python train.py --n_kv_head=2 --head_dim=64 --activation="swiglu" --norm_place="pre" --rope_base=10000.0 --init="normal" --init_std_qkv=0.0232 --optimizer="soap_variant" --beta1=0.95 --weight_decay=0.072 --grad_clip=2.0 --decay_shape="square" --doc_mask=true
Each number is 200 + 40 x the weight over its row's rms, rounded and kept within 0 to 999. Layers, rows and columns count from 0. The size before them is the row's rms in percent of the matrix's.

# v: layer 10 attention value, 128x256, rms 0.117, rows 0-30, columns 64-95
# o: layer 10 attention output (transposed), 256x256, rms 0.127, rows 0-30,64-94, columns 64-95
v0,096,200,179,131,187,197,245,263,247,316,113,219,180,180,206,236,164,193,226,206,205,237,141,177,248,257,229,275,229,217,199,197,195
o0,098,219,283,262,193,247,180,158,195,151,306,146,197,219,176,193,155,145,233,264,216,168,233,183,344,149,204,168,188,217,200,188,251
o64,100,210,284,197,189,196,270,141,205,192,223,203,171,144,220,183,252,217,249,207,191,275,204,158,134,214,164,142,194,184,159,173,184
v1,108,163,265,223,116,163,185,163,214,223,277,154,221,236,169,193,214,231,213,278,207,247,252,213,143,170,194,182,186,164,199,216,242
o1,112,248,203,220,175,183,245,186,184,179,163,182,132,95,224,235,188,149,193,169,235,110,228,112,249,164,211,193,205,206,194,186,178
o65,102,207,273,268,226,231,214,222,172,221,212,221,288,279,181,128,133,214,247,195,130,220,191,289,169,203,214,220,219,231,205,219,250
v2,108,301,202,195,243,145,242,136,171,156,250,178,168,239,232,220,293,188,243,153,230,204,177,186,180,199,237,149,159,221,188,215,221
o2,106,172,209,144,154,183,235,185,234,224,156,255,194,282,165,226,189,213,147,236,182,138,172,192,307,230,174,301,177,270,204,188,171
o66,103,185,229,183,240,236,140,231,199,212,134,163,209,162,241,213,195,171,185,167,162,164,188,196,140,173,294,160,240,211,257,179,167
v3,101,120,199,137,200,225,219,140,209,194,204,209,226,214,173,162,89,251,216,235,298,265,227,115,277,219,166,209,172,239,190,189,246
o3,106,317,233,228,198,171,231,253,251,246,199,168,166,171,234,157,216,229,183,118,127,198,184,221,220,218,209,192,237,155,254,133,169
o67,102,184,174,177,187,239,189,240,58,232,265,218,169,244,213,206,178,183,247,264,250,184,217,220,193,178,165,223,146,236,157,200,176
v4,114,199,170,230,211,223,207,240,167,216,208,241,205,153,148,226,252,266,184,216,134,253,180,241,195,196,188,163,167,221,237,250,218
o4,114,154,226,259,124,178,152,155,224,175,136,165,234,228,225,209,185,174,224,243,151,199,237,211,309,204,195,280,160,290,197,192,231
o68,104,242,133,137,228,174,186,249,246,256,248,164,131,180,218,177,172,205,242,132,218,123,212,167,145,235,164,190,214,141,205,123,173
v5,102,274,199,208,197,222,286,193,206,246,208,192,228,128,231,237,227,159,174,270,221,192,251,229,191,270,247,203,249,140,81,199,142
o5,103,152,138,188,205,171,203,177,216,167,196,227,214,203,230,250,152,224,160,119,183,154,162,189,132,269,136,229,186,150,224,197,188
o69,096,202,212,234,257,182,163,191,193,215,202,188,140,179,238,208,188,220,213,277,196,235,170,251,185,153,180,206,213,149,194,198,214
v6,102,175,152,193,247,213,209,136,220,211,213,117,167,143,197,205,114,86,252,158,202,190,205,122,204,225,166,184,176,183,188,183,137
o6,105,207,267,235,183,205,222,211,228,175,154,165,198,212,191,238,197,265,197,273,199,214,123,186,170,254,209,221,235,245,182,203,199
o70,105,188,202,269,211,219,218,305,189,279,232,176,208,168,243,195,171,152,220,153,241,174,276,205,242,125,182,207,179,175,163,256,173
v7,099,210,248,199,166,184,233,214,210,154,263,208,217,191,257,220,185,131,225,245,126,224,251,241,124,178,148,159,159,184,147,234,243
o7,101,222,172,232,204,195,202,184,206,257,177,205,193,212,182,127,238,227,202,254,213,231,196,165,143,149,280,191,237,237,255,159,206
o71,099,199,178,145,185,205,176,185,174,212,215,188,184,214,174,254,116,242,175,194,183,179,210,230,209,179,241,201,215,162,209,196,176
v8,111,216,152,232,70,260,193,213,228,230,246,180,211,214,210,214,255,143,178,222,99,210,114,210,179,176,277,238,196,194,160,216,218
o8,114,242,238,207,180,183,144,223,131,245,183,270,168,170,237,191,238,178,202,200,244,245,218,203,237,205,196,206,205,155,198,200,196
o72,105,153,209,206,231,190,254,192,288,168,217,166,270,170,253,170,239,206,110,235,195,183,175,190,132,174,253,145,243,252,257,186,227
v9,100,185,239,232,225,225,284,226,195,162,146,164,166,200,182,149,183,178,300,275,211,238,187,269,237,150,142,241,210,194,211,255,163
o9,101,215,198,171,160,167,244,156,221,160,182,150,171,194,222,193,193,141,166,209,178,256,194,154,199,212,235,168,172,169,202,181,196
o73,103,182,257,188,287,255,172,229,185,190,125,185,242,199,268,152,192,223,200,154,201,110,345,151,169,151,231,243,221,199,234,160,209
v10,108,140,186,234,165,230,212,119,216,195,194,235,198,222,128,189,163,227,232,137,188,248,223,285,165,188,217,200,197,202,186,199,207
o10,106,224,168,193,179,172,156,265,261,251,203,179,164,147,265,215,268,194,190,203,147,170,169,179,276,182,167,202,166,199,209,160,274
o74,108,182,152,218,242,188,184,151,146,152,128,192,228,256,225,237,179,222,228,219,252,234,197,200,173,233,204,222,198,192,132,252,271
v11,101,149,210,210,152,210,180,156,237,190,204,168,148,211,219,236,212,199,227,183,115,138,160,193,131,153,191,141,178,235,123,108,84
o11,100,272,169,201,229,219,181,200,213,191,264,195,156,187,208,118,229,218,225,160,257,213,225,187,232,199,152,248,232,228,162,199,193
o75,103,159,198,159,175,216,134,132,106,220,193,198,212,252,242,257,174,202,145,222,214,232,149,231,198,170,195,112,242,203,257,252,230
v12,108,131,166,176,156,246,234,223,222,166,177,250,204,164,213,206,180,198,184,193,185,192,181,201,192,199,305,238,315,144,196,299,240
o12,112,229,203,259,225,220,204,215,185,241,196,166,190,300,156,244,263,183,166,309,161,145,277,257,260,103,197,209,167,243,273,197,164
o76,099,174,195,173,226,204,193,87,155,211,219,201,199,197,168,232,149,235,228,207,263,221,175,197,167,250,219,265,261,157,120,169,260
v13,102,199,217,255,238,253,201,206,231,176,244,200,270,165,193,232,168,134,154,194,188,197,218,210,113,184,172,259,198,192,219,184,232
o13,110,156,196,184,146,256,172,219,108,159,216,203,201,232,233,216,254,255,144,183,222,244,211,175,186,206,167,128,202,200,193,270,211
o77,102,210,198,101,201,187,199,145,323,203,186,204,157,243,151,261,181,151,211,226,140,185,198,225,242,185,309,268,247,209,173,145,179
v14,104,206,216,218,247,213,224,210,167,203,129,180,154,195,113,162,282,184,220,245,218,211,202,189,277,154,245,222,128,147,149,219,216
o14,110,214,157,178,218,192,207,180,193,187,250,174,227,189,186,246,110,136,189,165,152,231,218,212,161,257,158,195,229,207,289,137,137
o78,105,185,241,233,199,259,121,166,148,250,137,196,171,146,186,208,232,254,226,202,274,142,184,214,259,106,158,171,251,267,173,282,164
v15,099,204,144,219,231,213,239,181,204,269,174,202,161,212,275,177,202,166,196,185,172,200,280,229,204,210,183,188,178,192,229,140,281
o15,099,170,262,228,217,181,198,233,166,191,202,126,179,232,183,186,222,233,189,201,224,240,222,213,169,195,91,165,313,193,198,196,150
o79,105,127,161,167,154,178,229,208,211,210,182,288,221,181,167,179,181,138,181,176,147,141,195,178,175,187,207,199,138,202,200,211,194
v16,108,215,188,172,208,208,205,173,165,242,180,126,259,221,181,189,114,169,266,196,256,160,151,170,219,241,195,266,160,182,195,164,204
o16,108,240,212,231,237,231,163,224,182,165,158,189,129,143,237,202,280,213,232,202,281,213,237,267,247,198,208,160,166,155,217,276,256
o80,102,163,183,180,207,247,278,126,207,226,202,233,171,197,93,166,239,182,162,201,172,170,191,139,192,212,225,224,245,190,235,139,121
v17,100,179,169,259,173,178,158,161,199,251,192,223,271,135,203,194,202,188,232,122,221,162,147,194,222,197,221,216,178,227,198,160,248
o17,105,275,162,251,241,171,181,219,135,210,193,221,173,248,146,218,213,244,170,208,81,239,120,118,111,184,114,170,213,185,231,231,203
o81,104,177,206,155,112,167,182,198,180,221,153,224,257,215,227,160,236,196,240,179,300,219,260,242,241,123,208,208,201,218,179,196,178
v18,103,160,212,181,167,185,237,148,273,224,216,225,242,216,226,257,233,186,217,207,184,181,153,142,227,237,210,199,285,282,227,232,142
o18,106,179,251,186,160,228,155,263,118,237,211,165,121,186,192,168,173,137,210,240,247,227,273,177,281,156,207,229,262,197,165,133,203
o82,100,208,138,151,266,178,236,199,145,161,188,175,289,240,210,241,223,201,168,192,160,199,117,264,122,230,196,169,213,215,114,243,219
v19,117,155,250,158,221,281,230,170,192,276,210,197,170,177,183,266,220,228,188,309,206,260,282,241,150,294,173,158,221,214,196,178,187
o19,111,195,191,217,174,122,190,259,195,163,181,193,168,224,192,146,130,193,179,215,261,148,297,184,189,181,201,104,209,222,235,135,149
o83,108,225,159,195,193,263,176,148,260,207,215,187,183,196,136,172,256,130,189,198,175,178,183,185,206,209,230,260,241,264,164,137,156
v20,100,184,216,166,157,218,202,171,193,252,285,173,216,235,214,227,207,217,118,219,183,191,156,235,229,222,193,163,216,163,226,204,173
o20,101,174,171,187,273,165,290,221,180,293,196,167,152,201,206,198,196,204,203,178,190,183,219,256,176,232,239,223,163,208,211,168,253
o84,102,206,194,238,218,215,210,166,151,188,141,288,270,238,189,169,231,178,180,201,167,218,151,136,292,202,184,179,242,230,235,168,209
v21,101,263,256,214,268,268,227,186,140,203,218,195,284,222,193,173,218,136,230,128,222,153,232,167,171,196,168,221,185,292,192,254,210
o21,107,167,201,217,210,173,209,185,187,131,192,150,211,158,126,200,156,285,85,206,168,278,188,283,196,209,241,205,221,82,213,188,260
o85,098,198,240,254,193,144,181,197,185,225,143,176,217,188,189,167,218,216,259,225,232,200,177,189,154,201,188,160,212,235,252,285,146
v22,110,163,169,161,188,286,206,148,234,205,145,214,234,255,136,268,191,232,215,231,251,233,179,246,166,216,229,199,215,149,203,271,292
o22,109,229,131,196,165,154,157,235,163,239,133,191,151,248,167,185,205,178,133,247,167,189,236,162,146,179,156,231,256,232,202,168,175
o86,101,219,218,136,264,216,310,195,142,143,245,231,203,109,244,205,289,143,233,124,231,214,148,191,163,202,171,187,231,271,173,213,224
v23,111,137,196,171,189,207,221,189,212,204,193,236,309,226,104,286,204,213,130,193,179,161,305,203,192,221,104,229,169,156,229,204,200
o23,111,261,231,188,158,255,140,236,271,227,211,206,201,179,168,186,172,240,195,128,243,183,200,137,227,246,235,169,180,231,172,242,235
o87,106,167,200,220,194,142,216,224,233,225,178,201,104,216,204,210,237,166,253,251,120,176,208,216,175,238,227,288,212,144,192,223,231
v24,108,210,176,207,200,204,198,229,270,243,230,198,174,214,197,155,181,176,213,170,203,214,208,198,183,224,152,179,234,102,156,281,249
o24,104,293,131,185,254,213,141,157,141,155,240,206,254,208,198,227,192,174,191,268,180,216,190,197,192,211,123,202,156,199,172,209,190
o88,108,204,257,183,195,163,280,248,208,189,202,168,199,245,231,175,152,182,167,219,167,162,184,247,194,192,294,149,206,174,215,160,179
v25,100,192,213,175,134,195,150,165,198,144,242,176,185,193,200,216,211,125,250,218,173,242,276,255,202,232,227,230,196,150,206,155,173
o25,100,191,232,163,143,242,188,286,156,295,188,182,179,267,285,222,196,211,201,182,230,237,114,214,250,187,132,217,234,220,247,169,148
o89,098,134,149,158,300,184,257,194,182,198,181,218,266,194,178,213,203,255,232,210,170,147,249,178,167,174,179,217,162,158,145,163,220
v26,101,227,154,204,151,153,165,205,225,234,209,263,218,238,203,216,243,161,201,254,164,223,218,197,154,172,229,206,205,236,185,149,222
o26,104,187,232,173,232,226,259,176,236,189,202,187,226,245,238,213,142,176,198,131,172,157,214,202,272,215,207,173,193,273,242,106,181
o90,096,220,242,244,186,245,178,215,204,200,180,209,215,139,180,205,281,226,233,206,241,151,157,152,156,180,253,241,223,91,174,231,174
v27,108,245,123,128,144,239,233,272,171,175,206,131,217,192,222,230,168,146,225,199,205,201,216,219,209,198,204,190,229,169,221,184,217
o27,111,221,208,247,202,193,132,164,253,234,149,250,220,172,247,123,207,270,253,148,191,147,202,189,258,222,207,346,170,192,171,241,215
o91,103,85,235,224,221,197,260,211,143,126,202,198,177,226,193,236,192,210,184,205,185,178,237,179,158,212,208,131,158,197,168,153,81
v28,107,237,252,234,224,196,240,235,204,286,223,219,264,218,180,207,204,211,124,277,194,164,189,190,115,169,180,161,168,157,157,125,211
o28,103,159,187,165,157,164,134,187,241,183,163,230,161,186,189,236,220,176,179,174,225,184,258,119,216,201,263,158,176,195,259,224,204
o92,104,232,155,183,163,238,189,153,192,110,227,176,255,244,199,191,184,208,233,194,157,191,139,246,216,221,192,187,241,226,161,221,166
v29,106,247,213,143,230,165,227,140,191,215,175,207,281,191,182,282,201,238,174,222,215,182,258,178,226,232,151,264,234,187,242,165,206
o29,107,167,215,213,181,210,169,233,212,203,237,238,222,256,181,174,172,223,202,177,219,197,202,239,170,164,273,175,209,249,168,191,143
o93,101,239,220,176,223,219,200,180,197,204,231,152,200,209,240,168,212,186,218,234,189,229,232,178,121,240,169,146,202,144,229,156,206
v30,101,248,169,158,146,256,182,144,201,212,194,168,183,197,158,166,178,191,195,197,250,223,214,186,147,118,210,179,201,162,192,203,172
o30,107,229,216,202,248,236,233,244,224,146,203,233,189,237,221,172,177,231,226,193,199,208,204,143,215,223,222,302,127,192,200,206,267
o94,099,197,228,212,152,148,152,225,259,178,167,264,256,231,203,265,300,171,203,231,125,263,236,240,190,206,167,106,282,264,163,132,180